config.toml
num_hidden_layers = 16
hidden_size = 256
norm_place = "pre"
rope_theta = 10000.0
attn_scale = 0.0884
tie_word_embeddings = false
lr_mult_o = 0.918
lr_head = 0.0402
warmup_steps = 551
Each number is 128 + 32 x the weight over the matrix's rms, rounded and kept within 0 to 255. Layers, rows and columns count from 0. Numbers have three digits each.

# layer 5 MLP down, 256x512, rms 0.0411, rows 109-208, columns 448-511
139112179147069168144133127149061088163145122160152099056132140093091175126117141153147096202129150141116165090101171137163163182093093141185128131128177110162078069115086133135068174116187152
172146171127090139141134050088177181130136111077138142144117110097112028165108078162102207136140111106177171159136125154161114086060100156113075107130118102185146140113108071153142142118109121
174161139149107127130161111068126126093098152117140083153118119169101134106118161151094130151137127162144157133173155049092161154090114170095092142135133165156162132142110117116140123094150112
149090093166137158157132156123103093106146172052083125124110132107097143093144112044115163108118189113186151136112160159154088104253127130140115125144083097135095086128105192148137161119132138
087131125128080145113079119168122091132180137135160087100134130135125135078084182145185046103139171180089161128169110099133035073129152103139106118174123219110134151108127128145086091182127172
199152097078120117151119155205172092108169200089096089127051075105108133117140113072094139165170113109140150116083150143112138100171121177071102148149119165113114166127168133126112109119122139
149088087084183100105150114180078105115157178126149049107147050152088132115143159216122166125121147121169136142113146157122105083151128105094156107123134137163144123135100154148171107113118104
143147115073106126126131095192209126090161151174128148108138143152110126158091207130179127126145109106120098110112104095166105120141165091090141112132137087158126130109092152177111087095192175
141116155119170123123110166071117094133139151118154126150136140102135150160084162117118085143145162135168103092097124109164097116105133118138159078065067146104129113204117097113165108078070142
145107171118112146075090108144108105117177116140152146132184109124125140144153125161184164076177120134164143110153132145166113131109103107096097108115167141076110147153098151149136141123146121
058049191102133180076067084160090095184126141190125155059178176118151115134076126157232068070124103202134177152144067160197099167154041113132056086148187115197103052091070128105063128189151169
130115116156057160105108078106145101139081169188096114141171106157104105130084108124159091080107161102144142152105147175154143170136110116136112127195151094110149117109146110131148097122108158
116114096162166106146133141089181179151120086131113143082099121120116166154118115190119129161136132129095144095143143134165140172172143162144118139168176145082092099115119176117108098161195131
132174077143077093130152144131136172157154162100142090141094174128156143104146112150148125153105140143099156124185102094147109150111125126090059118136132101141136088099150152075121214103147147
097143138088171054135097122153133165140122149074130080178119111137149141168169116128101139115139099107084076078142171124142130145189146143093137134112134123189134124126147159132097177145109056
148095134130137111088129107131145157123172087166088121120132096158156105112107129143167171134154061130145164057069082125120149041115144124102145107033138132072088126121124138149117111156172111
081145085107186138141090103132077084109136122137131064146098123147128141122118072156143175132153186137119111165174127102141114109149145131185185104139148099117091147159135146082141128115109111
132106147157130114060121078099106125121042067141091066116124100071168137133184056161207124131107082137162162143106114152145176160118090121106128072140071148202143139092092166062112104128110131
159101071198148095106152112117151162112175117112126148141106093120105102129145106195130069132106165144133108159130125121130169159097127104087121140133118128087147127178182081093146137147093129
141190106125132146139150160130098106156157139099153099164129091092127096118151122131118181147146169138178127133103128110113136136159095124144150128094178144093101103100156157081115081113098124
163160123127143090134083140202175076114113146168109180113165108128162150150126087170129136149127090142075111139100121106184122117165137113119105137100085145154101087139141147183134137092121109
144146115111197112161161111131128119158169080095101130152137172104183158164105113075133158093082116114115120118092093191129111106096118114129113178185074109181104148087146119133104085075136139
098131064108143145047090157071103123118159131129179190078204123104122163141075157108211072099135103177132124079183135145204104191176099080147133071123141068173151106071131130122102115195160073
104122101097135109164098093114153140130140124146095106094122092130154142139147143129115145095181118127148083121129173107134122136120173178112118154133156127052136088167121097085121183163151152
159185080172159112120106154096121130094085060098135065118098164122110149169171123111137133129093203136107100093182099153048206107099130130170204133181141144135078182151182110034131167192142120
170121171107092148136148093072104125127120103118185047137139083145108122141176095154145151042066137138113095078089110137094173137114158120137038129134183091142136085134102124123116102081064113
190142127116122106138142079164127110056177140142114139179084074143137130146162086140089167146200150105128133160112157122177111098138190102129121183131127155158062083165132145122125058091125099
128145097117104127141112062110116163153122131120156109099082132093138149087168146096094142129108089136150140095150062118143123087112125147140132135084143182040170084115099084102124118095209120
087117182125149102142110124130107165142069141145123159135153190147149134173165103158162101105055118145158139140159126112147132130132126109075105104176093127182142182083098118109114126143134100
125155117147145123150112131132142131120145105122156132111125075141127140120180103087094161129146141107115156136123109105105128159081144118139211167139077142045161131175124161079070125121112121
142100107113053111136150108133147105135118141112154078125080102076120139188157115138141165131179142099139123116094171136073141098126117093141118112130149164158182102128126153167105163122115128
175142120163150114157152162149089168099127135121108152169111150121065101148129189036080154144151175099190138092132130107094102147114156125085064141149109135061054132106163128152189128103136177
148111114149133075149148132179109112086097153160140116187141094157136105108159079150091127172136149125170094171157147147146149094145144147105136121161148208077099045161135094166092108113128152
134125100128128120117114121139139138127125132123085091075066156143084117152142109151109089124141070158115132121158091087108141110131180087151109182135123099167067147125132116060118136094196101
145124094130142129188162083111114136139131164137106144134165171123118127118112135107114087123103166169127105172140111139149124063128146196085158157041125138165117111117132138140147079127131157
185127169162156136158205151105111108120091140139084175154137145133195090190114143164114202187088110135164144137071145096171095074141161099144112132147148186152091116155112112141173166157119112
112113139162097141139099183102163145152117151119116131129110195085171107111109168121119146174118195112169136146132117171166140127118191111154169132098106128101166073153092085158112113113165126
110151135175137104141149134145125177107117122133124160179068147117113111141098148078186165143114105108126110137127095119158083107151115124091192163108109125094161180126169135140170152135106110
147141132179151116132144096147174152162122150146182127138144111163115145135111095101111093098128041088129155166142166109110122166130138106058099112166131133094112147141119114171120119172136147
106145170145115118129186105148155078161116156057117205139133163139116107075098180137110131189098110144090091124168139142108108122083142131148150150157085108127152102068122144134143147078120110
126172130122080122161128134185099090150125193129126145141137144112139103123143161071125128115134157160150122131137133128135113135157140142159175159122174127047060101126089132154148134126090153
123114082132102090155127141144133087150076141113128128112103163131152186035124099140138099097140132150137156090130161171123111180129098131178070111157158117134109090118149105161122128151175129
097114127125165118096113109128098101122094138133166124190190137112108160189149114231123098111172084167172155122137134129110111075143128119183119079146164145131092164189125078152133128136045150
173148080101162093105086090078152139098140115155067123114086151159147112181156124183091141127167136113109090091163071162124129136144134183157119154125133115110071174165139136162102147147111130
149132112180111094154148131126186160078065067114117089148102168197131075121088148107068207151090174111135088165155139132067186133137120113121142198183125137103167129127129123125181166108084086
074111108086111164093111095061073149137177164140148112143143095117153112159113139101131091096117122140161172088076140120142084186116126160141118161167118095093193128049087181149144115123140182
085083166141099087156081167103083128157143091161068133124082143150106121102128124158124140121115099148209175148138097132142128146135071126150154086074140127118138133108122195136131084111107126
113097132128071146128113185105139163119134072112159120077131148088154113115129094107132152150135145114147135102066088107112115155096087151197082074159173087084076098131138106157183153135107128
116131149140148181122119122139085103154157074145150164141109118173135132112103106170121159097148121141139143109117158072098184135135124094116158131136146113119114106150101082062140146162099124
183148094082143066193140129069137152151112144085151060098055144174100176142121050197124187085111142138143111144114166138100116129053121084125116134103160143119076162128128105080110141152120094
115126156091176119061106134086088116171219177132138142090126125100119128144106086147149148101184109148085140091142109119130069108122101108119072154140167130160143099108101146123095108085124153
121108153147074112106115123091145154094162152160172147141150063089134116112099144193147129106161090157065159141162150095161108138120095176151122144109141151196189167065172106186154089106077174
110106142100109130110128116175181132149106079143201153115145152094106168179108116165168072127128038173093129143113114152067177156072104113145065077099118137129103127143157062184119151130198111
105154160148174084157110115138104172139107185141188135107143132119122158106131137103172101143131098098152171123152125138121145157172115121121112076121165116126177135163033158102108100128108149
115132127139134195141255105087082111126172176162190127106170066043111161082139104078133151141148181057138122126089168098129058122158098089042141154102101142165128122147145111090206085105122172
172091115118118085137192165155170120118136149174107118109100171135096060126114119110121123078122084128109109110148096168157094126060160069093096159093126120098162069183127103097202105077149147
149152131148202180122093156150143113118117141123069187102145118136127120145139116085144189157115119110072179119140135092161102143112121124145149089065167170166096033126168128175081166116113140
079118147150134106146144118150103147125155154184153053105147081113096174169087128162170052072179191121167124138125162123119095081064169115165087079048155166157115083095121099181114148156201138
151106135089202158114134120172091137084145235069155185184144096124184123130139154098160143045153162133145161150131199197144092121159138143184154078133079098127125177115101185189100161175166141
135172080168100139119153087076110102167096122165141128150154129170144138115133062075132159110146144118148148169172167129121127179105102149150139133207188161117140147171106144133116169147119123
119141117152148115137120142150159074160161063138111141102078141195165091081061120085117101189150099117114163131124129108077128109129133133193150130165118128105169134076128127163070133189129150
107146116137130108122163108146168104120120122079146104121092086153120100112157087089112152106115168085161130105104110133130124144133139168090106170118099115106122105141157145084164179137162088
184176136167113173148170130137100156128137088132119157076176180162108097040156106108055158181113116093067075145163070149151162181089130143144136203209160156138113171150147094039138124135098135
099105090129078145109166144114108140127160120116211145119097095131167162116091131074134079168159092122095185081151108122121087123110103138179104130112186128120202123074107101087141130108146123
134127094113126124124116169133160115133187138089190047057133120074135171092121147145084191129195086116103101127213154145161096135142149150105148139139177233099130138134154115137124135149133111
122120137166182145122135105119114130105149136154110123092148135123120119181134109192123109127166113152114169110130122130193106090127145129116099115117148149057110157048123071129137144083145157
131165122114106118109134207206125083141115135156150180124101094142115114150100139098173082141191046119165213158126118137151110141177117176175151120162116173136161130116102168172143181105159139
107102162098183139092091139097135095146104190127143094065124131148113071095158114108128093134121136124056172115138150100160139105085134125129066091165116157162120127141139130145116111152166177
160127151103073143097120112133133166148111123124131118169096111095102121169094117104170139150136117122115139109142141083151128153188110091140132160174142159128118145170175178075075135140117152
140137138139173141108171157240158173134131143142144108070146172099132135163116142111109157108129140105150154073128099116143147130113084143111164143073175134191045137137166134175109156118129098
109140098143079113138176103132119132130119122110132102171130069100110145090113107042143118108177191116141124121132140175165137116103112114096122175117107147141167125048140107151163083152174159
068118115128198079137112075167070098144100123105111088171128122157098155105152120156124141103090136110161050131118146138146162178148079136081172106113088163104171112182101172121145083160083104
140094137149121137147131106065125074156106133092124136077151137118128124131132157085154104121062173125140057094114072120133129175130143158111105121119154182125130136147087065109136154105082150
134142071091115113115110107135192095110130149093152138128137021118119139155140158145104158100099100117113165153065170200129133152146150100133109149175187171116142186174119117202107106148139140
105106143114101136106132115100115135146085093120144165151131078122203141087070116106127124146104182097143160141094164178069142197178114175163130135148154131102132134128118127113125117127187174
113156114137126112113086092143142107145157171138152151131139115183130066117068121161180089143126152135118122165155124135148150147166143113105165161124147134149154103077136107116159139151137162
136125169124162126111156089184161142082106164096125116131136075117142182125163093146145139121137109116148088131138079127113125155129166122122127081098146165162172117139107105153110149110112120
095160165140134100109156102081171164152083107151126172110126101139106093138091139137104115164097137172151073160139140106125146125126110130126188134139146064135091104079097076123115074106176143
127128112148120134131135152109138095105115081133108149132131169156134148098098103144171116077119102185152108123137124077055172107097132068107138104154076125125136141167152085066125159151117095
144104150115086178118174198111198177117116089153080166058142115163084139105122099121139081131061170090122097120120182152094127174145129137102139113174184069116148136102056211140104148189125099
129131090196157099160126141138096178095096135138105186174075132114219124179138102164145127137092146156157144154150165110120141123123132123176141079134105141115088144176125151112141109107105108
113134103094159125089127104103137095126142113101096148094101125124119076130106112113137167121124102132135184143107087145121143109126132124160088164091122077152106137123133105156101140128087066
119149127081122146123161093074133135140149130127173154091146122098119129104147119151162120098189097133105132119187120118146079115129123112107158161101168158111173148113114118130136087124125100
105099186158160153069090118116067144139097127147175098062173162104129145092145108213193110107116107173095092094139075175135110158135119116167117016127177147119030127123124143084092158193154149
091111139127132136040141122109189091178234183157134177087166075155042157143125128156133153137176100125064092132088157084155070097061127138181117162109134129128171099119156082090161153060130137
089132142130115121107117086130154110134198082145178155106119104113071119174183132119133174125102127137065116127103118143130123109105106101125067115179185147119154207161117105131131113209048148
105089136108103174111128122165167100128125108094183120132168150117127136134159139130120096121124109161171136092108090084127136163160152098146125147143171119103097116112122143173107146114128157
160154113116121155113144110090166119129103134146190170107125076060134169149136131193141133130114104172095145122137122092223128135145090161086164120131195149121150134142096152192122142150150075
144159143129117122135098104132120109107124119155172103053141128106155139126111068128114106154152096108124140107105174121181136167142116140123187125093188100113104121141139083113144127135090098
143155136145076115133120165138163120097128141118143154140167125150176160163153136125108135114126094111100072112126181101152126136176116161114092171141149119149206194150149113186112110123090139
130130125121173161115144122146111159120160108112131177132131113143123089129143100145106171120178057125107052165148118086141156152129175066098163154110054131129153110163182117144088144160109107
134112150087121120134104098125102124122189158163166090139129129097128169140122155095147130081190130117104145141155071161103112128059146128146104092115035132153122090121127143117153104136130188
145148161070126124106164133121127126130159140151182167123152151131105091140080072139145074090102156166119103061173084110109116100124118120084042125214129119149102160133126106059152139093100107
093081144150115116118134060111099171162104101168140118140172124096169165142191088160150088127120111147098115112131116106112166100095105094175147123125129114108053118112121075109094087112095103
076101167127140101138121107105200141138104150123185138174143103158121141093118176148135127099099144120121118089166121114169171111075148148152082117141095123113091114173140073100103194107140117
177138101158136086111131121186102090104149197099146129124126172146147132144101146130111155143123117116119080155143146145132131084114093061120067161163103163124098139130143107118151133122123121
143186144134106172105126181169154109104151164063120077125159178076115129131099088140198151128159121150110112144121154114159065140163180123092153111144093113156171076129127130157142177110105097
100116116109136145149111107091107191169137142091120092118122100075150167076135147121129133127190118102114141116149144116183108093157154096118136140115092104172120106109109122129104134121185113
166140078131123127142167070091198137127146141181069120156120186103124115048095121107093082112155120151118092193078125135109129117107127153144084172124068118146086146087150131139112124154117182
154141121151155118120115122160058158094130065099132058154126130129131085078145163144123102137127130113090125114117174169100158167143123124098178093163134117143065170143118116109133142157133097